Weights of a small transformer language model.
Size: 21 layers, width 512, 8 heads of 64, MLP 3072 tanh GELU, vocabulary 8192, 97.2M parameters.
Each number is 50 + 12 x the weight over its row's rms, rounded and kept within 0 to 99. Layers, rows and columns count from 0. The size before them is the row's rms in percent of the matrix's.

# layer 8 MLP up, 3072x512, rms 0.119, rows 2236-2261, columns 64-127
090:44 48 44 37 62 65 61 49 70 48 35 69 62 48 42 39 40 42 77 51 58 41 55 43 54 44 42 58 81 55 56 66 51 66 46 57 38 40 47 38 59 54 58 57 20 50 30 54 43 44 31 61 62 58 60 53 54 38 56 41 57 45 62 58
106:44 84 43 48 48 57 64 49 66 53 48 54 41 41 52 59 53 57 42 57 67 78 56 61 56 28 57 38 51 27 61 54 43 65 62 59 43 71 83 53 53 49 66 39 51 31 39 51 30 41 48 60 63 56 52 52 37 42 53 36 30 58 42 41
089:38 67 45 38 46 42 62 38 51 60 32 61 45 67 53 58 42 26 49 42 41 60 60 48 40 50 58 67 32 60 48 39 58 51 45 50 55 41 74 54 50 37 40 48 54 59 30 63 41 70 41 47 72 42 54 43 64 62 45 36 59 46 45 56
103:46 49 43 39 75 43 44 50 43 52 54 44 51 49 44 28 36 40 36 51 30 27 53 48 22 12 43 74 57 58 44 59 34 67 34 55 52 48 41 66 29 40 68 62 45 48 37 42 53 57 46 58 57 51 32 57 53 51 50 48 50 29 41 35
099:50 46 51 54 43 66 71 37 67 46 46 44 38 73 35 52 41 64 58 52 36 53 38 60 49 45 37 46 40 45 55 46 52 40 38 52 42 50 59 50 51 32 40 62 42 69 41 44 57 72 18 43 49 50 62 63 43 59 53 37 40 31 60 51
109:30 46 50 59 32 62 68 51 68 55 57 44 69 47 42 43 32 44 28 69 54 57 38 47 47 53 32 55 81 43 39 34 50 55 36 39 62 46 37 61 70 14 47 38 66 58 55 70 33 53 39 38 47 44 42 48 58 57 43 72 42 52 54 53
098:57 43 59 49 50 33 61 61 42 47 40 50 54 71 41 59 59 42 45 37 44 29 27 48 22 44 45 43 36 57 59 52 52 46 44 58 42 51 48 54 54 47 41 49 54 68 47 61 48 68 71 68 44 48 42 34 52 51 57 68 51 50 57 67
099:47 54 50 55 53 35 58 66 66 43 55 46 60 41 64 43 53 71 37 56 59 68 40 69 61 64 64 62 45 47 63 39 74 54 45 66 49 31 41 37 53 44 50 64 52 34 49 48 33 36 51 21 50 55 43 60 49 28 39 63 45 43 49 21
091:59 42 61 56 50 43 41 58 43 30 66 62 31 48 47 54 54 41 53 55 44 45 52 43 57 61 33 50 57 55 72 29 44 45 48 45 40 27 48 38 36 32 52 53 71 43 49 58 45 47 41 59 58 51 55 40 43 50 54 45 48 27 46 38
089:31 79 62 52 60 27 40 71 73 80 58 47 37 60 48 64 52 42 43 34 36 55 61 56 56 56 48 53 38 53 54 42 46 36 32 47 46 41 40 49 65 25 78 69 67 48 70 58 67 49 29 45 57 42 55 57 63 47 67 44 44 61 33 22
097:64 41 39 40 65 50 38 37 48 56 41 60 61 54 34 50 23 70 28 55 72 43 52 54 37 65 62 53 62 76 38 45 56 57 55 63 68 66 54 51 42 45 36 80 47 60 57 53 44 55 50 44 62 70 56 42 46 39 16 61 40 40 32 52
103:38 42 56 45 53 64 57 64 45 47 52 53 59 47 74 54 54 46 58 43 57 63 55 52 42 72 44 50 30 32 63 47 54 52 33 38 78 65 44 48 64 65 72 47 54 54 43 59 44 49 35 54 38 52 30 34 38 47 59 61 38 62 38 58
098:37 62 63 62 74 74 35 40 66 51 54 35 72 58 52 58 55 70 45 70 38 54 53 68 35 30 57 59 35 24 53 45 34 61 52 40 37 38 64 46 51 61 75 49 72 51 25 57 50 37 73 52 66 40 45 60 53 42 46 48 40 45 44 54
111:57 48 70 24 33 46 51 36 56 33 48 53 53 29 44 56 49 67 51 51 49 33 56 55 52 54 47 44 62 52 32 56 43 50 60 48 48 30 44 52 57 43 79 54 37 64 50 41 49 50 45 34 49 48 63 40 48 31 49 62 57 41 53 33
098:50 42 31 53 65 61 50 53 32 28 55 57 67 57 45 56 65 55 51 47 53 36 51 51 73 47 67 51 53 32 68 60 60 43 72 48 48 62 35 53 61 69 49 48 42 36 45 57 43 63 52 40 52 57 59 38 34 44 72 54 63 59 50 67
102:43 65 52 46 34 43 63 72 52 59 54 59 52 62 67 46 61 35 68 49 40 52 34 48 37 71 63 47 26 51 50 30 65 47 34 58 48 47 60 65 52 37 50 70 55 58 48 30 59 49 49 51 59 27 48 50 71 54 73 68 54 31 39 52
097:50 33 47 45 45 47 37 39 54 37 60 67 43 25 72 56 58 44 30 43 60 59 36 60 44 60 47 48 45 54 48 63 42 33 54 69 30 57 47 63 55 32 60 68 46 49 52 33 75 42 62 55 37 32 65 45 40 80 42 49 54 64 50 43
095:69 70 55 40 47 33 81 63 74 34 54 36 50 54 53 55 51 52 41 67 61 46 41 39 80 70 61 41 43 48 20 59 51 54 79 31 25 68 58 41 50 63 65 52 46 45 48 48 45 61 39 45 67 45 46 47 38 44 57 58 59 46 50 56
105:66 52 78 44 75 59 64 53 58 45 56 53 48 44 65 34 57 38 50 45 47 42 65 78 55 42 64 45 63 64 37 36 51 88 24 45 64 42 67 38 39 59 34 31 49 45 58 46 62 46 39 65 55 53 51 32 60 64 52 57 62 61 48 56
095:54 40 59 69 51 72 48 27 53 65 56 66 73 60 61 34 33 72 46 55 67 45 55 35 44 41 64 43 62 54 11 44 49 57 47 41 25 40 61 41 53 42 59 31 52 32 37 49 53 35 54 42 49 54 42 61 46 23 59 44 56 74 70 42
109:54 49 53 62 57 45 43 35 48 58 58 52 63 47 55 59 55 54 44 33 44 67 60 37 31 45 43 63 50 53 43 28 46 48 67 39 73 44 44 47 49 54 37 39 56 44 63 60 51 61 57 59 50 66 42 42 43 62 42 61 55 61 42 45
097:32 33 42 58 43 45 42 52 52 54 51 47 60 50 57 36 53 34 57 48 51 58 40 49 59 76 62 60 65 36 41 34 57 72 30 54 55 68 52 55 61 72 73 34 35 45 66 45 54 28 69 79 57 49 49 42 26 30 42 51 38 59 28 64
105:55 59 33 27 31 52 63 74 22 34 43 65 41 60 63 70 62 79 54 55 52 57 45 52 34 50 36 62 28 58 54 48 51 31 47 58 31 55 41 55 41 51 56 46 44 50 39 39 52 54 52 45 59 32 46 33 40 68 36 55 67 74 46 60
102:52 39 38 41 67 50 71 72 39 38 42 62 53 48 42 68 61 55 35 66 33 39 68 40 48 43 53 57 56 44 55 54 52 57 58 47 66 45 53 63 45 49 50 67 45 74 62 38 37 58 68 31 64 28 52 64 47 55 71 57 46 46 58 47
109:41 67 47 40 34 32 61 46 44 52 68 38 39 29 24 37 50 72 33 49 33 59 55 48 55 61 74 33 23 51 67 65 55 67 47 40 78 39 82 40 43 28 41 42 34 57 50 46 30 45 61 46 56 64 68 61 55 63 51 33 71 32 36 46
092:41 61 32 49 38 47 57 49 49 42 33 60 57 32 65 31 72 52 53 40 57 60 65 57 42 38 66 28 70 57 57 45 52 60 21 32 59 44 67 64 36 57 54 68 47 40 63 63 38 76 39 25 47 54 41 42 51 62 61 34 52 48 51 30
# layer 8 MLP down (transposed), 3072x512, rms 0.184, rows 2236-2260, columns 64-127
091:43 61 60 61 58 47 57 57 61 48 82 60 43 41 43 55 42 37 43 52 64 46 69 29 53 39 35 46 44 50 35 58 47 33 59 52 65 46 64 37 62 26 44 29 47 54 41 50 51 60 68 22 40 53 42 46 49 51 72 49 34 43 56 41
111:60 62 60 69 63 45 25 47 41 58 38 33 54 30 51 56 47 58 56 50 37 39 41 51 47 29 59 67 42 27 66 67 42 52 42 46 42 59 36 22 54 40 65 58 54 43 65 41 41 35 33 66 40 44 56 49 42 51 64 44 66 68 51 43
098:56 38 58 48 56 56 54 47 41 25 51 45 52 50 52 55 90 43 56 39 57 61 47 28 56 53 55 67 56 68 55 47 46 35 67 76 56 46 39 20 47 56 43 56 32 57 56 63 63 38 42 39 43 53 65 55 39 60 46 42 55 53 25 30
098:69 31 59 53 33 44 69 62 41 44 49 67 69 67 42 47 73 24 56 53 55 50 50 41 61 52 90 61 50 39 45 42 43 46 56 59 26 71 62 76 70 53 45 48 44 32 54 51 44 49 48 57 55 73 49 78 52 42 38 45 52 40 47 18
106:43 57 56 46 38 30 63 49 43 45 64 45 59 41 42 64 61 49 59 31 55 22 60 46 34 35 49 72 32 45 33 43 42 57 50 29 54 42 77 65 41 37 42 36 47 61 61 43 52 39 68 61 46 60 19 27 49 43 42 56 39 69 43 53
106:59 41 14 29 49 58 39 62 24 53 65 62 45 55 48 51 34 22 74 61 57 56 44 48 53 48 57 54 33 50 60 46 52 54 55 56 44 43 58 49 48 60 41 34 33 48 57 63 37 47 55 28 45 45 28 56 41 48 56 45 50 25 44 55
096:46 63 58 59 50 66 43 33 39 60 28 26 55 57 45 61 52 66 67 51 50 50 61 51 48 68 66 66 46 68 44 50 56 55 64 50 55 63 30 39 53 57 56 30 63 35 64 55 57 40 40 54 60 61 46 35 64 57 49 41 74 46 45 42
106:71 55 63 50 43 39 48 47 43 56 49 39 36 44 55 55 44 54 39 35 64 71 47 54 60 31 36 47 43 43 48 37 42 40 53 53 61 58 52 45 50 34 27 57 49 50 49 39 51 70 64 64 51 63 51 49 49 48 61 45 46 38 50 58
097:61 50 51 60 30 59 40 52 47 44 49 78 63 35 68 47 38 44 57 49 54 53 47 53 40 45 65 50 39 54 49 64 47 64 63 54 47 67 34 45 54 38 72 52 52 47 26 50 62 35 59 30 66 63 46 36 62 43 78 68 57 65 55 55
096:51 52 49 51 46 42 66 47 52 53 49 49 51 25 43 44 60 49 62 44 52 48 61 62 58 29 46 42 45 37 50 55 77 32 48 43 49 79 54 59 66 44 30 66 45 52 54 43 55 78 61 43 49 30 44 65 54 59 53 66 51 52 72 54
092:41 49 53 37 55 31 35 37 64 47 17 47 46 43 46 39 40 49 47 51 36 52 31 52 75 58 68 38 81 44 49 54 38 53 39 45 47 60 17 47 61 48 50 52 41 39 33 58 42 50 56 73 51 45 52 41 44 66 76 54 60 48 43 63
100:42 60 66 54 41 70 41 51 54 28 48 41 44 38 76 50 31 39 32 43 61 61 26 27 43 43 52 63 39 50 79 54 52 54 66 48 40 34 46 68 60 49 28 59 39 50 51 57 36 52 48 45 55 62 69 52 51 71 76 44 43 43 32 72
102:50 54 51 52 38 31 34 43 50 65 57 28 26 62 21 58 41 65 33 63 67 45 57 36 41 48 50 54 42 53 66 67 50 44 54 52 57 26 41 45 71 75 55 47 49 38 61 81 32 32 52 33 57 68 54 61 47 41 60 39 46 59 31 67
097:67 50 75 42 39 12 37 41 41 39 54 45 57 58 35 35 61 50 46 58 49 59 68 38 53 49 53 39 39 49 59 47 53 30 55 40 38 33 54 42 46 34 37 55 38 47 54 45 45 48 71 34 55 52 26 52 55 36 46 48 43 59 46 32
100:51 62 36 35 43 56 30 58 44 53 61 39 64 55 44 23 52 57 50 55 37 42 50 43 44 39 46 46 45 51 57 56 56 35 38 51 60 37 53 51 63 66 39 34 53 66 35 37 56 59 45 59 58 54 50 64 58 52 64 47 24 51 44 51
101:58 54 35 61 46 44 50 49 51 67 71 70 33 48 46 38 55 52 64 30 54 43 85 47 68 64 70 53 54 36 52 39 52 48 45 46 50 60 49 41 41 41 45 55 58 36 52 44 29 57 65 62 63 25 69 50 40 53 30 36 42 50 48 45
103:73 53 26 48 48 50 52 51 37 26 57 44 45 39 47 67 45 27 32 45 54 59 54 75 42 47 45 37 63 40 53 53 42 65 50 39 49 44 48 41 53 63 72 25 39 50 46 68 51 51 44 57 41 60 54 43 68 41 44 51 48 60 44 55
101:71 41 55 57 65 26 33 60 57 57 45 41 52 59 60 63 66 54 69 43 46 51 70 65 70 39 69 47 36 73 35 44 70 49 51 48 36 50 49 65 39 52 46 52 44 61 53 47 57 57 35 75 39 56 54 60 70 66 61 25 51 51 49 45
099:46 25 61 35 44 24 49 51 42 63 23 53 33 38 60 54 50 57 56 44 50 65 41 49 59 25 47 40 60 58 65 55 53 54 63 35 38 61 52 62 58 42 26 56 45 75 44 43 43 71 28 37 38 54 37 59 58 37 53 55 79 10 76 35
095:20 55 33 47 63 37 56 67 44 29 51 46 47 41 39 40 38 40 56 28 41 64 40 36 69 49 69 41 49 44 54 49 30 62 64 38 53 61 60 46 37 59 63 56 46 59 59 54 56 55 32 54 50 51 52 40 48 49 44 45 59 36 52 44
116:39 59 47 50 52 56 56 48 60 31 42 52 39 44 57 50 35 32 40 53 44 47 56 33 43 66 50 30 43 32 78 53 60 48 50 60 54 45 70 43 71 41 58 46 51 42 46 56 67 39 46 48 53 27 42 53 34 61 52 25 47 44 61 51
104:59 55 46 43 56 50 46 63 45 45 56 60 50 41 30 65 59 56 64 59 47 25 54 66 27 52 46 55 69 47 52 44 28 65 38 70 62 74 57 65 34 61 39 73 51 55 32 46 35 45 42 53 49 55 63 23 52 57 36 33 40 35 41 36
091:30 45 49 49 65 65 58 06 70 56 52 24 28 60 45 58 51 37 54 57 40 36 62 29 74 19 66 52 43 56 60 49 38 46 30 43 48 43 49 49 42 68 44 52 66 50 36 41 67 43 42 33 44 49 44 48 57 48 66 39 21 42 59 62
113:62 56 51 47 42 40 63 64 45 39 56 27 50 54 70 39 54 67 39 65 56 37 45 48 58 50 55 59 42 46 50 82 75 54 62 50 43 57 75 53 36 66 58 49 69 43 45 31 53 44 59 32 43 47 61 56 26 49 34 56 57 57 28 72
103:51 50 49 35 59 51 46 50 41 37 48 32 55 68 61 53 58 51 55 42 58 41 37 38 56 61 78 48 23 44 62 46 48 57 55 52 43 60 41 38 47 48 53 57 53 50 44 41 57 37 39 45 39 46 60 32 41 38 56 62 51 72 34 62